{"num_hidden_layers": 16, "hidden_size": 320, "num_attention_heads": 5, "num_key_value_heads": 5, "head_dim": 64, "intermediate_size": 832, "vocab_size": 16384, "hidden_act": "swiglu", "norm": "rmsnorm", "norm_place": "pre", "norm_eps": 1e-06, "positions": "rope", "rope_theta": 10000.0, "rope_fraction": 1.0, "qk_norm": false, "attn_scale": 0.125, "bias": "none", "tie_word_embeddings": false, "parallel_block": false, "init": "uniform", "init_std_qkv": 0.0331, "init_std_o": 0.00585, "init_std_up": 0.0331, "init_std_down": 0.00363, "init_out_by_depth": true, "optimizer": "adamw", "learning_rate": 0.000958, "lr_mult_up": 0.902, "beta1": 0.95, "beta2": 0.95, "lr_head": 0.00812, "max_grad_norm": 0.5, "warmup_steps": 472, "schedule": "wsd", "decay_fraction": 1.0, "decay_shape": "exp", "final_lr_fraction": 0.0, "batch_tokens": 65536, "max_seq_len": 512, "doc_mask": true, "train_tokens": 700700000, "max_steps": 10692, "dataset": "wikipedia_en"}
Each number is 500 + 50 x the weight over its row's rms, rounded and kept within 0 to 999. Layers, rows and columns count from 0. Numbers have three digits each. The size before them is the row's rms in percent of the matrix's.

# layer 11 MLP down (transposed), 832x320, rms 0.0296, rows 309-445, columns 64-95
099:519578418476501414503495535492569568487406399482471500416474456589480493566571415492456458524605
102:477582560446449495519535526458524523447483501509424498490505524506486447461548435500468516513529
090:515453436482480499428503517374454493499494438460466528483439457488476575550481550478457448567446
098:451562531514507548548577443471571508503583467562465503642538517556482429520461542530525478541468
105:605471500400458428467485482464483529461469624524502518522582554452620504508535505502430441504446
099:553503475494478460460504522438452506559495527455488496572478467527565467496456413535567492491549
101:502511571522502469465494475487477504620493546483426528453580462517509552456467452557557515541523
104:413439513533527554463536503567489419491580552549580515497538567414591542558419537474593529464450
103:544509470530459491529486456478526494462598452478552541456454490579515558474495458435435471533499
097:431600477500556447569436450493461554497561491482506446466511522457557490486419603500584556416508
103:583591437524493469632500450500477468597474510547395560560536487564403520550523518451454484484383
102:551527484486514525576531425454491472428536494621457515454533503450467546540555529536414560563569
091:505500466427402505611555542443512521513545473481453504513567398484465518575484575513596454576401
096:460485588448407520580553469554492436489495466523509505448488508557391414544479524400425461423459
102:453407529427406450463500473563481505486489579520508457395495503502394466566530439399476441495514
105:477435475463462396611515544500381492477501538557594540577520572491488568415534524508481508484585
098:528532465450630538490500466513575541557478485538440457433498534503525377416576528452496534507467
095:469630481473585537399555492469500396487491616529514488416487552538428464473580510479431481501385
106:463466537573441458468581501485486482572494506552502501476521574491462433466495431469592456491517
103:448558472553451456577544464450509460440558457467483423469442476541472467513441421544541499559513
101:542502540464494526532559511581494553494500535428539469589514495586499493498510512507467503503514
106:457536429586482570441510441523518510521476558461549541450468560391503471515547580562483622489497
102:435436483442485575487463507523523535492570504527554449527417508516545506506421561556571558491441
102:509586503528530441467497581449421488526407538471528434491476331564547508510583507515431498485473
103:494518553517487444458542548406462506494550461573524527497521461466441489572500516478508561548474
102:629499466490436456376452547446485634341550497458468540553433446579546450464467503456484423454561
097:518486488516529553476543511476505463471541495521534480526526413495487494505414446468479469546497
102:501456447520555445595453461450484573506558502511433513463481536411497488452581452447519478509425
097:559494492521515537497482475416526494460522481496528483471426469516484472480522460481450404459478
097:497540528573501600435529496531558543528553451573448539435542512444442456495565582511460570510505
100:492498543651470505567454512502514463488483442430442478508519531467558575416494533453428460476561
102:507447443567476500431489542444565376569476471461481610573443544500524498494542528502620451404411
106:454562467559500526485510509477537590440522480524566458499524461482452468546486490500370507504533
105:533504435499474602585495519560562551509601438499516478367467440578482502515549521564455462520567
107:531477453559430577543494506464532528469496503393518421511416436532456494415552542462594520391503
103:466516468514483488512575570448527437577502438507548545505429467591397502482543535513417487478570
097:473412474388569518557527498472456540402503461508466563458397533551460549608457498469434499387531
100:415452490550521494555441570380422521537446551497549463557520417532404490556473559476524498463441
104:490510482537480528632477422463499524476460536518495512431420580491573496424657467492467536498498
106:502503398609478461447587428508453558506483452415541535537513505487516531416548475538448524532515
100:583476534530494583450476605520582545566474432481443531463542490455506541501529487465561511428541
105:490502593441535523454538530459400455536459485542490416501455495541522427498470484509556483526478
098:504427456448496464579496367440576487469486398444500499511456520516508563570484515437460427512514
102:500437619479405482463430486506566534537523405514500486414561471481546494500492547601445485517537
097:588489395530456477510497511560441515459533439418486482446505395549434518478492449587554493561507
101:526493530509459523563544569497550514537464585486582462577552580509558531497607473529457383557617
098:542549453388595529538529494461490528510539474400475449481518439518460467515534469501578524530509
092:452555564525571487518485535525611435512527392461451516527494411520484489508350529486510484548467
101:507479475457417487503549548457472576523528539558471534572455500579594491494500516481501468521434
101:476459510554548486558517531428437404476548489501556555447533554542458503462525566514509528439457
101:494578567523499478489550556543525507458519462550575507523477490512540558480401565499461557506578
102:493567564505431512484386473556482572515473533463583499566541525510475417513562488472528488495546
098:484425512517522447561489450596503544411529535550451453523488494509541455491419595618531552548479
103:531534522465475515452576457600483457492538430497522430574572521495496492588500385548590470530553
102:434459459499525416502590623513512484492509606485543512506453531519468519547556555508633476466429
090:531502458531511488530565466424424488484435417418381475552424557477452560560498502512469413525548
099:507600496498478546495533550552500602470560539466541483395491491597491492563567403469515423494558
098:446607480577479539421582503516453500557493457504462536539404432591542439536422523543515441404484
098:476485483557543481533564464556600480503578400507498480388487495431431463500540529529475520449564
102:424556494463496527545517459427437570499519560501467490530374515508491531394501516480523575441434
104:521430472513584523658483540442439531476418429510503434501518491630431554622460480496546449551470
095:538473504541471487528487484469417488540542467609542407488405536454482522503517546551550564488478
098:481560546519511469421549520484451378486484463507566578521521460564544436467507421512495500504510
101:455504422538531459463509516557462518525498462519507497466465557450558457580504579438586525465514
107:497508445524483526479546551491493534528525460469482450557462498509563558580447513471508495421438
102:533500542495480500479461448466451457510414515523552556428502526515454502553487437449455512485495
101:353585524442529541557577454462490476507522513546475522517470497494429498553548543568520483550560
091:511548457486592518548489510518518577547421530480469429545575462468534518481452452371482484492501
106:523478466447565521527509478556495483473554417460564500513525499511569443491620534499594463519433
105:500449469498580552445513521535395483536539549525419581461492532551459519583532543491455461497479
097:451470525472454500567465504474581436415463530484484558412422528541476495489416506520494530488561
102:443432487578486554559502476463394527528484426501527422468538470532597494503496497429490528419487
098:592483433529506480584526472508440497484511406475517482517455552493552483524584553559481596490561
095:527500502613592485482548612532434473441510470490530515468467555474535526402425506566532531483525
100:481472471488568539601477531529471525531453419570546496422527651528451500482498435452446555416473
102:500438595550486471432496455550546531554578542512412575467573547482518511489523572516489532546389
100:538487487468482485504559505427494413502485479595599523453470477491466398492478480510551546365503
099:476516538520557496446539436499512543497560514557568502522507466433543489556492451539544532448587
104:470525468513500500423540481522519517505549434579525416494566422542535486527434412486498526466465
100:495516509574473546466485495402537501478491580460462451486480596499538540452502378467447531559423
099:560439492541526467491500496418511527506422346502571571479469469512546471506509449550498536369452
104:552553436534523579485432537476499517449568618576521537582536487493440531463500467553445492513524
104:541500489551487504510493449554476473473515518371439433483529459532562428427480448488477444533542
099:533376516540543661501467521418544456457520530387532515451418519474490492494482382503526422591529
098:608419490457478431521429456553477491507500502498492570541490585522525594460454495461492492518542
105:499500485625568510579405510480421500431509546483532504480526524559484540480476538432418428460442
103:475501515553540582509444526479529500466577464467493428451418460490500536441446458494564467467523
095:479505601497440484470531485465424443448435557500418425493489435559533445550465474497456431571435
100:554513513543486455479511467504543469528501479537452451339451501499485405467475432574552499509582
095:370498501430494584553491555560516490511501547539557511524409465501489581522513454546439519524469
096:554476583477589463561373409542456393541508507511540511524503535497473410440556505486518486498436
100:366426522427532478573494481565462581458478485518532468469513478537510542454532494493509460522395
098:518488526458480519480528495478484408594431466531487506461497512436472504539478417464440556560536
100:575396456531518506573412378472548429527618555510578451558499556482492551498529605438466550528463
103:468494431535493432503506483556490521576507520370596437433479460494513561566500423443437488491382
095:512521505461502529533487455509489461559463448610513529431465619558471495529501467494516506470461
098:529556478532450511554563521432556481478512399478457507481567383494514414499529558469498450541520
104:527551555631482540603461485502420506521499425505361497385415473440518473532453431442543484427493
098:533502522441515575404586565508530478492573532616439413506451561483479424606594463532480595459500
086:447430514569472489519475493409496549529483443494521572471478482471537605531513506438481481550513
101:482526530486426475429581594510541496457520459392478451546476478474597581537486572542531502437478
100:549461549525486422545447536560564436602461430537541500536493437557479597456559425471455485535436
097:565490572522525391508522539556483396543549486418545437552492468546584516532429487542480525525484
107:467491416545526499412558516505487506551455463494483448435512499483484586520573476506516501545498
096:436487486594519473519460383500507549578599512544524484524527458550444616597469579514555525422502
094:531587564479506484542508474484391466547481552543500583565488405559492411458448444438535541515513
098:441553518513573512505464527535553446507493524492572519481472437431512510498461525553506440514497
100:602565412537417416547491502523488538498559503443554438459467554585426627480554523534495509510478
101:524462541465513530387518511494501527507517570500529511504456490507541503487522431558481550619433
099:466478535437540518480555396501543479492553409486551546594415498464555416405559537567511431567598
105:444481587593556470517588492469393562439495520432562515548548558525579505541544392507459478503488
108:539415494500520554434573471460523592548450441429470555545488461463572532449450564567451483534559
098:524448482507561625479450532438513485553429454585503477450465573513443481484438481434473535563435
103:456515427486541521529559508556489409505446429489463420485542538520556494449510485471500508412440
091:525485579553493466500479526506495552387470404415478449492553585540525477505573595494481535508509
096:461520415470469576499521542514467529564548562495465546436489473499536427415455483474587552518434
109:526443504555524517544506523455434471517521526480643440491415509510564531480497417577579575507484
094:588508599473459527482518400506432519539589536437487557499535583430466509560585509480420461487406
105:455469509541451466665451486473486498426504521533621453474575430490460493462481534518614464514547
101:465545473496563522479537497501522391583432425471487473453504510514470500422589484567559440485430
105:473502467612412547498523466430540553459508464433595495441489531538527515543519516511496492541560
104:475441493537613448563530543510501414629458537487535559448547486416521429522448535491451561496419
109:517481521542500491640433505541459469485456464530493586517479567573457458463490455507457505474448
097:501457520467544558437501456602647501509566517558545527461536491523432429479432491501524392468464
101:431449452483487397581452426475490447520597386402412553520439456539482475457510435496509437469450
101:444445501503506492527539603446543529537450584490589455372502502524460465476472450603581497582493
102:479423493406547483476541487542514469478448468507519555531501357498567449524480439455577513479495
101:493535509437483481564513544585468499518533567552441498488559505583467569440614466512501493521520
102:490491573400437478529539499526568450522518470555454500554472425378529566477425540398429565525424
087:485483466457590557556517458522516557513592609464492554512475495494513479577521498511543524528519
104:501361460506610439450495497464481554391546475403513573511565417555497472420493548525512403481481
106:554556526535477576430549565476519539538561419503397454554495466538448502412414553515525541534530
109:583575494468516475572462497505535565507581460529503445470448577536596532530487568439539534466563
104:476443473503460477494513519469522499482565580452508521543524464468545479552522547489447422504499
100:461409502454553486417562480508444434514447537549584473517568415494506566473509616413455477531521
102:504626553582459475436479514502548423526429562494535438531488517400518460529411499481520517516502
099:532498505611513508466438442455496517510498446439565451510458490477544511523564470523537514462500
# layer 11 MLP gate, 832x320, rms 0.0393, rows 310-446, columns 64-95
104:467462579538507510518514460500520452546550485570458541354459497541548527509459477494495479478560
091:527559508519492506395535466448498451437482526564455528463567462602554505511570566551521565559496
093:454503504479453465508536487472465494470469520531505505511535588490541522496494551540543534512480
097:466520496438512500414510466537477454559537480568469522513576504461446472467449553528500418537411
095:491446569531495578548438494561517448528581561536464483526598545486521362507586505525535574569441
101:498454398498500465568558460567459414477453552533592558564416466446465450519488554520494503490533
099:571467537521462507596483598534430523459474468447494474452531553428522507497575565538430472541462
117:464575431511440478530437521457438481478507369423505529510455495561530494596454384537472617394430
097:517544493544492495537513474563419473452636401494483543411466456527482495495547403591490560381532
103:483501545453579513490516466466480512582533447618526507498496506463582440478534553573462509539457
102:522493545528564540424547512492539502602578558470503382438471522559495568535570500479471519467562
095:513477591614526507540482539521513468421517563533547510534447595514529523466563465491447537436474
093:421497496525391541524543509539597411511482502488463512562525459487475511558535463422438429501523
102:527541466489504423459567476472445565537463488492412464502453565569615471401566485533498535529550
096:453460427538512496568599559560483550489466460513480520438397520440538484504520529505557520433554
099:453451528505517442503526575499632531561523477571502392426514469508489532396435511424581468492496
093:589492492458481585480590597508533442481461518440554514511559594486479454479513463471459497546430
100:547445510533587433450518520550458525518578518517588537467488523507534481541505529442543500513458
102:529518462538450427537497499531416541553555417473570510493417461454540566463526445489554556447520
097:513496481448502423476460545550552576503570456608552590553459509510553471496487480504442442532497
106:479458454434478576471567504478461443495569572522461466515496589445559468461425552433516425497473
101:500500467467481502539453494390376448535513522452423465472572493437474479543527603394446460432530
099:421501463584475479437488627485495456555555536493441465404524508545521528496496473486480463398475
102:498487426402541472557496441622520445506533489529524384565437599461567418462481483500549547461530
111:557492548491420468431485461474503472478502416560519404550515530570520563553489484446541531464473
090:481492511618599551554486472501499516520462568518550488417566481481582527547532451473522566520508
104:531562576461593510422457550448444482527550471577571536517515546477508434457452582509545556394576
092:500470498558482557616579448532468593474513505532461498483463467408545481553523436506487447455498
102:550554477554462530396498467505449392396536534505401551518443397505534519491547401503393533442451
097:465515453493436455508573553500442476532437517485466471513542566580470499496482406546503563459477
099:428475514581431463534495544501501599422545453530558600486440501545474533390593511463580511535444
108:534554521497494477561478541483518495465442408489500547503516560517502553411527420475542435543498
095:538506480514374405505537503525451526427442499575536397454598523465601540426474524569562590547588
106:484440561601440383522468493454419502532579485532498493406441430577557468505511462516418461550497
107:490532573558508347438564425521563516575583465541481491396473468571497540559422571449496483447410
092:511511507512435529398450492501469549430587471436497521494472548449458425582507472444506499526475
105:533517483547483456490460578435519532395551462488509423574465439505579527489416438532524586452507
103:476550520513408499572527550478500532578492511432452496515496467480492518436528494471539640511442
105:468447463419499544514510517550511544536493559524443546521559479576484483590451552456498524475366
102:445484553515620557488416526620498417523547562487531463383488487473472553421405464566467456545520
106:469456390570493619458578555460558539471519484447429563497415579590509401508525552527496509470452
105:445484564471451575570377497490405550440574423455540477538575575476544501412538521508496523500463
103:457462515522435564491545478570448481522359496625493479585490521441557479423509550460492521484449
094:491499470493556527569491486553567487509507431491520473518475468545464565506529481567492521543484
105:509521444535440515535495477429450546500546477451552528481442523444546453527645413563566578440457
096:535532527633546567451475462483437523508530504544441550506464495555478425522488449609525587580490
089:444545591471411478481498487546575470501481593553453490522492488487498570461546502472589477386460
098:421448511603633478502469552545508488461576426517473511514550434467540537462434461552523576484530
102:521506465536425552512406564499437575525523447483532449488538502484558483441544476551501576550420
105:498449538475463534467482540495478460488558501591474422435521505516460569497474503459456573472504
096:514372505478439470478479536589449522520501558477494407415468451580450398514516539510482470482577
105:449426485382544515491482534585487482438492467419527448502402523593566493509511525474501569515555
103:514492542509487451421619544504551575472479453558473395503524524525468505456449509500515463524526
108:509519527471498443598450539504525433495492538478478497472501547529410512528523490539409543489499
088:555522506546485564459467542482414573437534431532538434566526409499466553541536559451534448481500
097:481533466475515562473556578597566477444615476449517465429481439601497492483577452570509579415568
096:558511507511512521498567461510637475497604456441507502427437464433458446520482536520485503517462
092:508488495459538547364407563515437421439487538429436514495507497464522384414453515493477527581495
100:502510530530508556547491520480529483530524532600429501528418560578473588456411537512448511369547
100:585488479507528504464504498562504516512454583488516548487528557521482446506442508469545412447573
097:438471417529452463541423565500439551522538437492499531481484486500520418552479439423489537467424
101:495555447585527619425428494477522535491502500551423410378415428406458467591507494532494478497524
097:489537560503460451555506493481394492494505487512503516482431547477599496520448493576557610493582
108:439457505418443501514500546514582386523465540501533468400420530530629541529560495499470580587515
101:469535427525482496621510453498500493428511534553547490436567534453531488496513567600518513454479
103:490455567579513496495440532567485586506575570450540459509521514621501500481526500494512517526376
092:422456479463452556508612595478520426481433496469503538574487531550557442544528528511563521484519
105:478526524515474517494480483468443537539521454607470450426487498440540458592463473642513430427493
102:558484507480566538542442535442550553432566527506556517494580510549464530544508505510507505439543
098:519508446600561502521523449441446533397522446503526533476524542587496412514488426556585448480554
099:509382544491466474445492561546516440548427456562530458427516522512574436431394506467553522534462
091:523452422421485441504542565489578469495442513511347505588533481538575445558551465479529477505428
092:475476403487507445558542538571428543453481452574509591504568460420491425490480518507591453521440
097:553509560496401495469561447581478570517432546520534529500534491467468409417422479565492526445453
103:434463459469528524524490470519529550492588526540551472380552448478485568524463526455523560540496
094:514500498527495448494503442483498500499582491489485478515520510516484542419504456472502514505546
100:489488430566448466456454579541436518556478501503474458471499586554543533527455497448604481444445
098:545502515502504495498481385475481465554447516441427510504506452457628433478458535543572470425561
097:481464525524536434489482524431484466520506478584629441464436501495399503535446500491598620514495
103:494513532587503568501474488507497421432448523492624537451427539490549489362518444525452417465413
108:540521578420549474451569586503562471542501478538564558426521553503500490488465558527505559502532
100:501382572397443470530530512430562495493585399609483524525453531438530524535499491436558505487563
100:501433562426515544516487444470372464509495516555516565521546456489463552603467538530426420437489
097:561478480495345490554454515544467551533502517442460482538505555577446434470458531428421480455466
109:454498449547432493579518549504486407431506565573446449516467567469486578442528452553501527509455
102:465570381533510412568472449537453567460469522532461556568433483445560497478544491545554553516502
100:419456534398498427495422583521457440509483484486565459507479551528510492560484577511482492477499
100:498391585555476492561568462512409504468476474625510604494490514417530500512572463496430538497490
092:527470507467530439463516454395432503480464600546529460452497478557459498469543540506428537583528
098:519540511531532503443507514519473506431570395431488455553572507466527444501443512520558497445550
102:610376475478495553544499487579546528522517535575427536477482508586468458535595390438470569433558
098:456542524485520470449532508390410513468499486457432450503487547527546553573513583417468542462397
094:568451586544557466503532390448570501547620516487623560546486537524597459379484531444551377464545
104:494529559433538591457500483470580431592591476507560473522500498575496526552542525582455589423390
095:451474554582536508442433510527462511611595461423539516442539487378507565487467432352525619498500
092:485464412559507441522442475459432531459476478420511539537489571549504632499506519499491535427533
102:441542514447500509467522507465537496515521548445468490489458583556519468496442471582473546455510
100:550466572522462471520445469437574555494466472563526500434503529501501477420459496602486570535458
091:425437480513508509574504453556502456507433519419548565515525610445470566516464534560526425535457
095:515495511576462504480482574499455479450436478494534452504561515478498500426531495511507490525493
101:455562409447494469363551566583473483447526571453469463629517533529521451509442524529539445483488
099:415506475522491399484535531487525476466482451464503433522514439489441589506505482387489498548603
106:450570492494522544539551486423488418485483482616482349455542578453500461518533548528524422545588
103:575554473494527574403459570434537468522486499474429544538411578448439500533551510460489517476505
094:476570530509520494493577495549477558520614530572441523406482461555479477499548514339508506546540
100:509582578376470555556591514448559523517493442483370470456534483511444530502539401485573552541482
103:527575431524456467428526583469376536486498509551488532487384501379487518566472543454552520471549
100:477499488497486550539565471455464491549583548486484530494518521459526545503508551438578491487457
097:557444468523443591502448497524541403479555574481490539462547447545488449527422526450492565499510
103:504506472498426523549434520450510508542438530541429519515430486387550452503497595525547466549560
102:475520537474529471528618430447484429484430549491472353437530568472445499498523488494470515428504
096:571529509468440494425411528555518495539505383477460502455454518497484440494527525481496462511390
098:461555518545554549426519511446523505503535515551448433443500521556566511460491445446414481471490
091:523385416576440449478436535560418503516452537508533537548441447497439431453510415519552498522510
097:525588543555466545477417533485461472587456593450508493421440409535548475453569592442557516419415
105:486455595528486510465532505511494623652514421539448512453399484468575584551462472441547565527491
101:529474531499529530473497526505585567484530488590541519484373511548482520458456472490541581474463
097:501465542544535463584472532494527518496519438617573487454569463503575468498475524451515457455490
101:386482487511447463436502476539473508484458507518579521455469498512510408451483481530559524465512
099:548435558455489455520567522530502468462547499505634396473529508513531467440513629534482536424556
101:492514524550499521496464563512486503519502417530480515515453600534530448470421569547577498510521
104:502532519521440478503472539501564506456528470495522528465557484518521537618549473533501467498458
098:493436595445506458471535582480466420423465469428591451488417495559480456438428464449457587473484
097:531485525508423443506541466394456515412511454494483518493434556562482575477586512452473498428435
097:513484579472433615547464469408561515485554478538448391447509404434492493521438475481577490437504
102:520443576560451446483483506510496432576490442543502576479516632486450493388524482540478415511513
097:394480465499468470545486444543483588544527574488498502484466464543452486415582537475581585488503
095:500517415553475456546584569423494367375532591544558438531497463497542552537490501470519521526439
087:421554557517479512425502404507585412471484511507482504556487511523428585580483545452487443538515
104:412485523578459436500473571582525557486462449494431496470413497425482465464519542534530579468369
106:498495457384469485512494416524500401526490460555476435586516602515506479444475528445439539509424
106:513502466534480429511404521579484512483482403456477511532433580482538546474435441492483590425456
098:376410517550484419529474518539532542492576552468500416529467430549412433529513451476502477538467
103:514507457538518501438430478466492446464481489460516541501490471509548458560498448481600527457525
101:476573558457518533436541529550477462394580546479452606410475496523523540508526483543539582415501
097:477549482528390536524541454452560522575558495493585512390486497522588539401497478576508506525501
104:467609505552568464495404627497493478503505511493538550414556532472509533453541487443509471506535
# layer 11 MLP up, 832x320, rms 0.0377, rows 310-446, columns 64-95
102:404536488517562486449379548461501557431507527499560461576449485448453517530510533576468546533458
094:444565498551565482542504499511570564480524476346499536516550519473442373590465473458549537537411
095:543460387519570435436440586509476497482394499520485468535512508475532523428630465460517466432456
104:552540545485476489493526435509554490525583456563404497419538438525556612476534564609508467512449
094:554416619566480406559462355509526490451454407483508431524431502542577419447453533467510456507505
104:492483522478540542489545578478570449539396551508455527515470569559520537517414550599467512477452
102:389483539521524430421432468557500513434479512459456567511538466511476476547544518566563526519488
104:529492569522566531485461504418459494446472469499535514511584435428521467593497516485554568482478
097:490477569495561550449541483494503527506479497558413423483509519459518522467386466468574550499562
108:536445539439452513556535453596514524506443490455505598534540568516523463500510544547454537437486
102:456512460513387456591429395499443473474486547466506513482469480589504382529437550550438501458490
097:597505457512576549492440538539537582508532553568451539607538581448452500418509530558488570444600
098:528482505576456488436441548425459568523419386573526515525448513482495486470507595494469528465486
099:408408524501535515483542454530459527519499520449519408419537473510438470504491414454503560483567
100:456469468424536526499526495473468560452462552510424582477439449527530537460527499450530568513500
098:572485547451487430481470543468498544545553386519471411471538465528465481519487604440479526477425
099:416467443567430381477492476535513505515525472580486500479488493500501466543563514466515553551525
103:543522475565499458452536481522491535511468465568484453512516625537455460618531410436448448531467
098:545489455522607610428432547458518543441463500440491495546556544544558529468458524485496497505494
099:511413447469450384504506452463443542434558483559548573491463545513523513492562567438533471455498
104:561496516482464521579491479469535521484460536418524535415485493506375399449578449518561541502467
100:452473454523522464485472518489552556422468625507581477454426462489461479480464440483469534536525
101:538546484419431459538480416484440480479490492452533576549546533512542586481465532434446540453628
100:443520444496480474454552503499558482470550416468589568450447609535466459489527576438529582492520
106:418548517436502502408378504438489507499543590495463570516510418465617545550499438510613558482435
097:503488536446477465480388441533441491530469445491589611466518456464478484589552455555460566453439
098:576538568488486535533489484503456552519466569506516501477476510493524481573478438526503424483534
095:463530500494542611467464476448503482465511478524489464391485475478479446500562414469586558491525
098:471575473588569525413501524448477432432460573634468548586442601523535553409539464442523588561425
096:550539426512517412515578468494462458477492525542493551599528410494472515514484574445609480496552
103:503422471454474536404465472575511438575501527529558498480510451474528504529413473539558452568515
102:507497531462561522524511423454467410472510428495535356510531432558492562545488499430457451461517
103:467446517493485523486418540517540508566524584509465531487497478550519478498455495516452449531460
106:459421492559489490501487554434562388461441484580454502461473447432514539449484495487547574485522
101:499521523562564496537608509443523434564517436498476396468449482546485528438376487524566434523496
097:566513483470508455424495583472472537507406451512495458521568529449480368507485484490551487454513
107:574511530538477476560496491548524455477471542458530522543603523460535508424505503599518440530522
102:561434513455462491570541498508545466533554499573547428442511521546439460529543518467426532496422
106:582446585550522540499466408576540455458524446468503549412447517551490450499537550491452543550638
100:480487435517539549563505501474444552508532496557460475527536484471509517500437570428410458617447
104:428468556573506560437471529524493537504444435496565458430591586536543573453484559461474415513441
110:470466495468490499551502572530406541439583480417484425564499500560443535423622478456528417448576
102:476510510559539528566522445451423513458539579513452517492485463531535415512503441604549475512471
099:567493522467504483558532520460494521507519501541574424445570518479501554533582439506432422506540
100:501572541555541510575522473467429485399577585523451451430478507545511524546553491535537598439551
095:516488551527428452510554468427487516444490544530452467521551576518429552407511475529566482526496
095:512552453496547513520497543433453527531496491435450546478520467478522484609506535439448473437528
103:507514520488514405519516505462486411461554505475566449525486457395566485466509461505481547442603
098:479573479468548493586504467482474514490497478539554476531533489583507492525474558440524498473577
100:551401439444498432515567391515438490503478419494552471453461570488480542504547572519533465519534
097:493590577598509483569481511501486446501561530496515510573528506500460470616464451485466475456507
096:556536433512505447600539513506429535425502453487546483510471515403452465490486493537529417452526
104:498529525528497438486435410468561462547425517431569456605462549501519509402510464549555535440530
103:437426497555585580473491548546515422487451522518544523469534491535453576529518517498496441463440
093:490464416623489425508653526555512495496555510499630529481573510480472464503544477586511437456508
098:437504516457437434490505569533560467611588490564533464475508496432511544525364607576432496597413
098:505478464512454478466537468481483462523464421561493434498380459593419560468532537416513484491585
099:495543500545439540467484430530476472561491479538488466580511489492528484495424450541430449509520
102:503600527473527455580512537492584437518544505555524590463482534439454511491420542387412512405416
101:538512513466473538487527507393550464389532468587462541467546559533498532578552509449509511567510
096:459512490515531456447460508480427530528544537533552411524499531448469471459542518433464500483559
097:421463525475485473480513513540576469501519548459459574473486502480568523466506567406555490517529
100:519586476453441474443460435541506498486467547522500481598560600489548526606410516465567479487453
104:416584559511618464576653558490496421522455532492559542528461598537472506502608478531505412515446
103:496473383459505428429507522517437489544519468445379526471405435578410520504450447435532463458508
101:455512546415662480443503509544491425516528462475483491471509395573457463548457447599468462506593
094:551490429442568520516583562565588493527416443462481546588496502476530497543541465377512470432611
105:527563489509463497603478578527571512487462494485576534523507449590475482466456452549430555456486
101:495462549532496508460428512501577463457419451478517536518465441528510470428483496565477542555516
098:427561506549556557472413550515528504500474428487586522523385466405431424456505562531581426511474
103:534466565460457572431491647445529525499442447507526471431472516410510447531480571451512487534427
097:504563529488551500406447497421563556550419537564466414414478491566500520561601576488515465448548
095:515606594579483424473600416484424510475468536480418455557514544484535484490527478497466531479619
101:524603538379466465426530395559473493455432534445489514593580564396530488524532485581457482483470
103:497451476473469484455472561553428517512498540497441550583506530501567531555548403440427505473486
100:498451556503461489510514505529516505548497526444535507506459587407486579521460410555471520431459
097:480542519530481443570490427521531439490546544439450578496503525532489550557556505451573519459450
102:567477454508448567497420514505522553444467514450392473537492485538477495504546523476377546459503
099:456433387457579545504539452505558524507452491458569451544550490564465425505502507550577549511564
100:554441439562620532522393489439475462544455474464515534381486582490509470534442519504514578558437
105:546501531501547414485529370464497546522494530520472450482450465513546497475525530496564439478522
100:508483508539418511487512485401570583567528560558532617448429475489487514485491538540445461572443
099:511552485484504504450558438524465525499498472533525477555530470418466406514481502545493525525440
098:566511519511483540499467510573557520462507534441467496471493553580430454537486453475536460560462
106:522517543487527544498455453483440399532487497409476530537539541548434365582523468526554546434561
099:450510470444559550425452480463414526460510492488456443460534431458515504556499601490562469484493
100:503494556605467443586551507442509555490451492465462542500511439438544474499491542399482558493573
099:506524564496452519419469515472496567518552498525458476372577455517543459542537557466553425464562
096:527511537527464412523534514580491406447584437439463491538619478427480506475504480428478482490577
096:524473421582566518544553570530491582489431502415430498586474523526553545476491454544553505473569
102:454593522589433475568523421445495512411556502417414496591517496516513460562554440480415450580522
097:435460534499533373475472468551504563397478492479517570518391460500522502612548443453513482389563
098:489524539496515565486572506574438423471611557549553534512433473461483480511473495518522515534494
099:492539400436484559515430523449567467491523524513470553604458592483516491527503600495428547467536
098:558544524459435519454499403449437510455502515489490600594569492480539433467451464453577571465401
095:528491574527471580540527434503521526525424399533420472498515432557427531504587437437569498467491
106:478432586502473437541530516487473564573477501514489522446445532541576551530444520535488574513534
099:516509515469451462559577556516471516462609519427506537509492546553452547497603521555532652540496
088:496518449419523427598598406569575440489450562464565518497478496440466559561519484511472543533573
099:503479434530490511454584513481569507422583525537402483499505536537570417501556543591474563421510
103:455475495580472439398559453458510549556500478467527424616595561498502464535604498489479428552614
101:427503425471446506456501546437431520435574497529476417498473532512482538519452436418543496466497
104:446528551489390481534527459526553578455478515541523563538454535445469409496452466590562531455437
099:429532499464479485528567499466527544499489538455499535519479460367503501410573550523466503593511
095:555468551481495575537430547434535483489534498455597564560392519453528490473542574517532483544623
100:497490562530446513466543463547570457521468552485549569530524540466624544587530469537480525523505
102:537502490402555536449591577490452506558484499504495450478497545419513509516381483501560502490477
101:428479462582570531510483519530522590475453425570518479506542467455513470447367501621600537587452
098:387420549560461542487436552402505588409561486486540490420509463492604482538516582492528504418466
101:471526502509498546491500555511533551467491532611428462457494519472428425526453508480409538605553
104:433552580551486465525509413508581472489533596466372554511530568513473562505519443499517500554495
099:607565526448558484387513538505487481624522509464492572468493501574503502457447414450494524509457
107:465433416523577452452464592486506416474470391461528497442529501508484478436484552536488437480462
093:501573541399511517535494516478528350457451589484499516591513486520441548534465478440439460418568
098:573510601466532577509541371405460504541428478533478565499421490526469505536491500593600429521477
106:484408494500543484534491580407521601568553526516538453482461492452483534491529486481550500526527
103:536577526497522421419502566498527422558549476489499622397506503569477520458494453443490464507420
101:561520514533470548514499442555495527524511498542579528530481523454476496533537512493427473501457
100:485507505485476538533519530518477534508579528414432445554521448486418465462575441525545448467437
100:480470533514497487522591465478501512487510553447410540542573433518520410573398507503520582552482
103:456568514476511493472464485407535571511552468505513507496538507557458515533429436482462597556510
105:557586490567502538481462445540482488495478457457587500487532430531473599488520506468478537495441
098:538525520520572508492472495579478514434549555420484476469488501495551421442422378479516507491443
101:547461511427429558550475580474534441522489494499537473524534534540558479387538530554438492470557
100:526493456474504441503470442453415430520584545430563532442456537471427509421453505549446569559536
099:489561586547541493479489513510541412532508504452537601464433497550510534464523535526551524504458
102:439422528494496533521417547531400477495468550465530505390417579563511457542460402507410410502435
099:583515508467407361518538497446505450488522478481564429495446491413500517502497513456380421535534
092:603510571467448314442540424429451425611495521498529383570535475503533441362550568454412571543504
102:522551428496476437403508473458591486502461544471515536531407528612555499495502480509521550532470
106:405418527466553561483486550553491592438498501432406491556423500499562491492537433542519519513577
107:512515553498423524553524542447437553469463570439474489469504513509531402548499519405505512496492
105:561631576452591509465427501529475472455540500540574542474490528499532518396502494451429459409511
097:495507513583488481458416437542475518473511515457515494427477487478428509413597406518509573436517
098:441426456471438435567548487572629489440467510450490529539499574559556414509434535454538494549479
098:493502445560574565492446614492457478419542449495461593562472533441498488454533586574471441485476
106:459461414517447505520469471422451503458490523418543490523472484518549487450441521465444429485492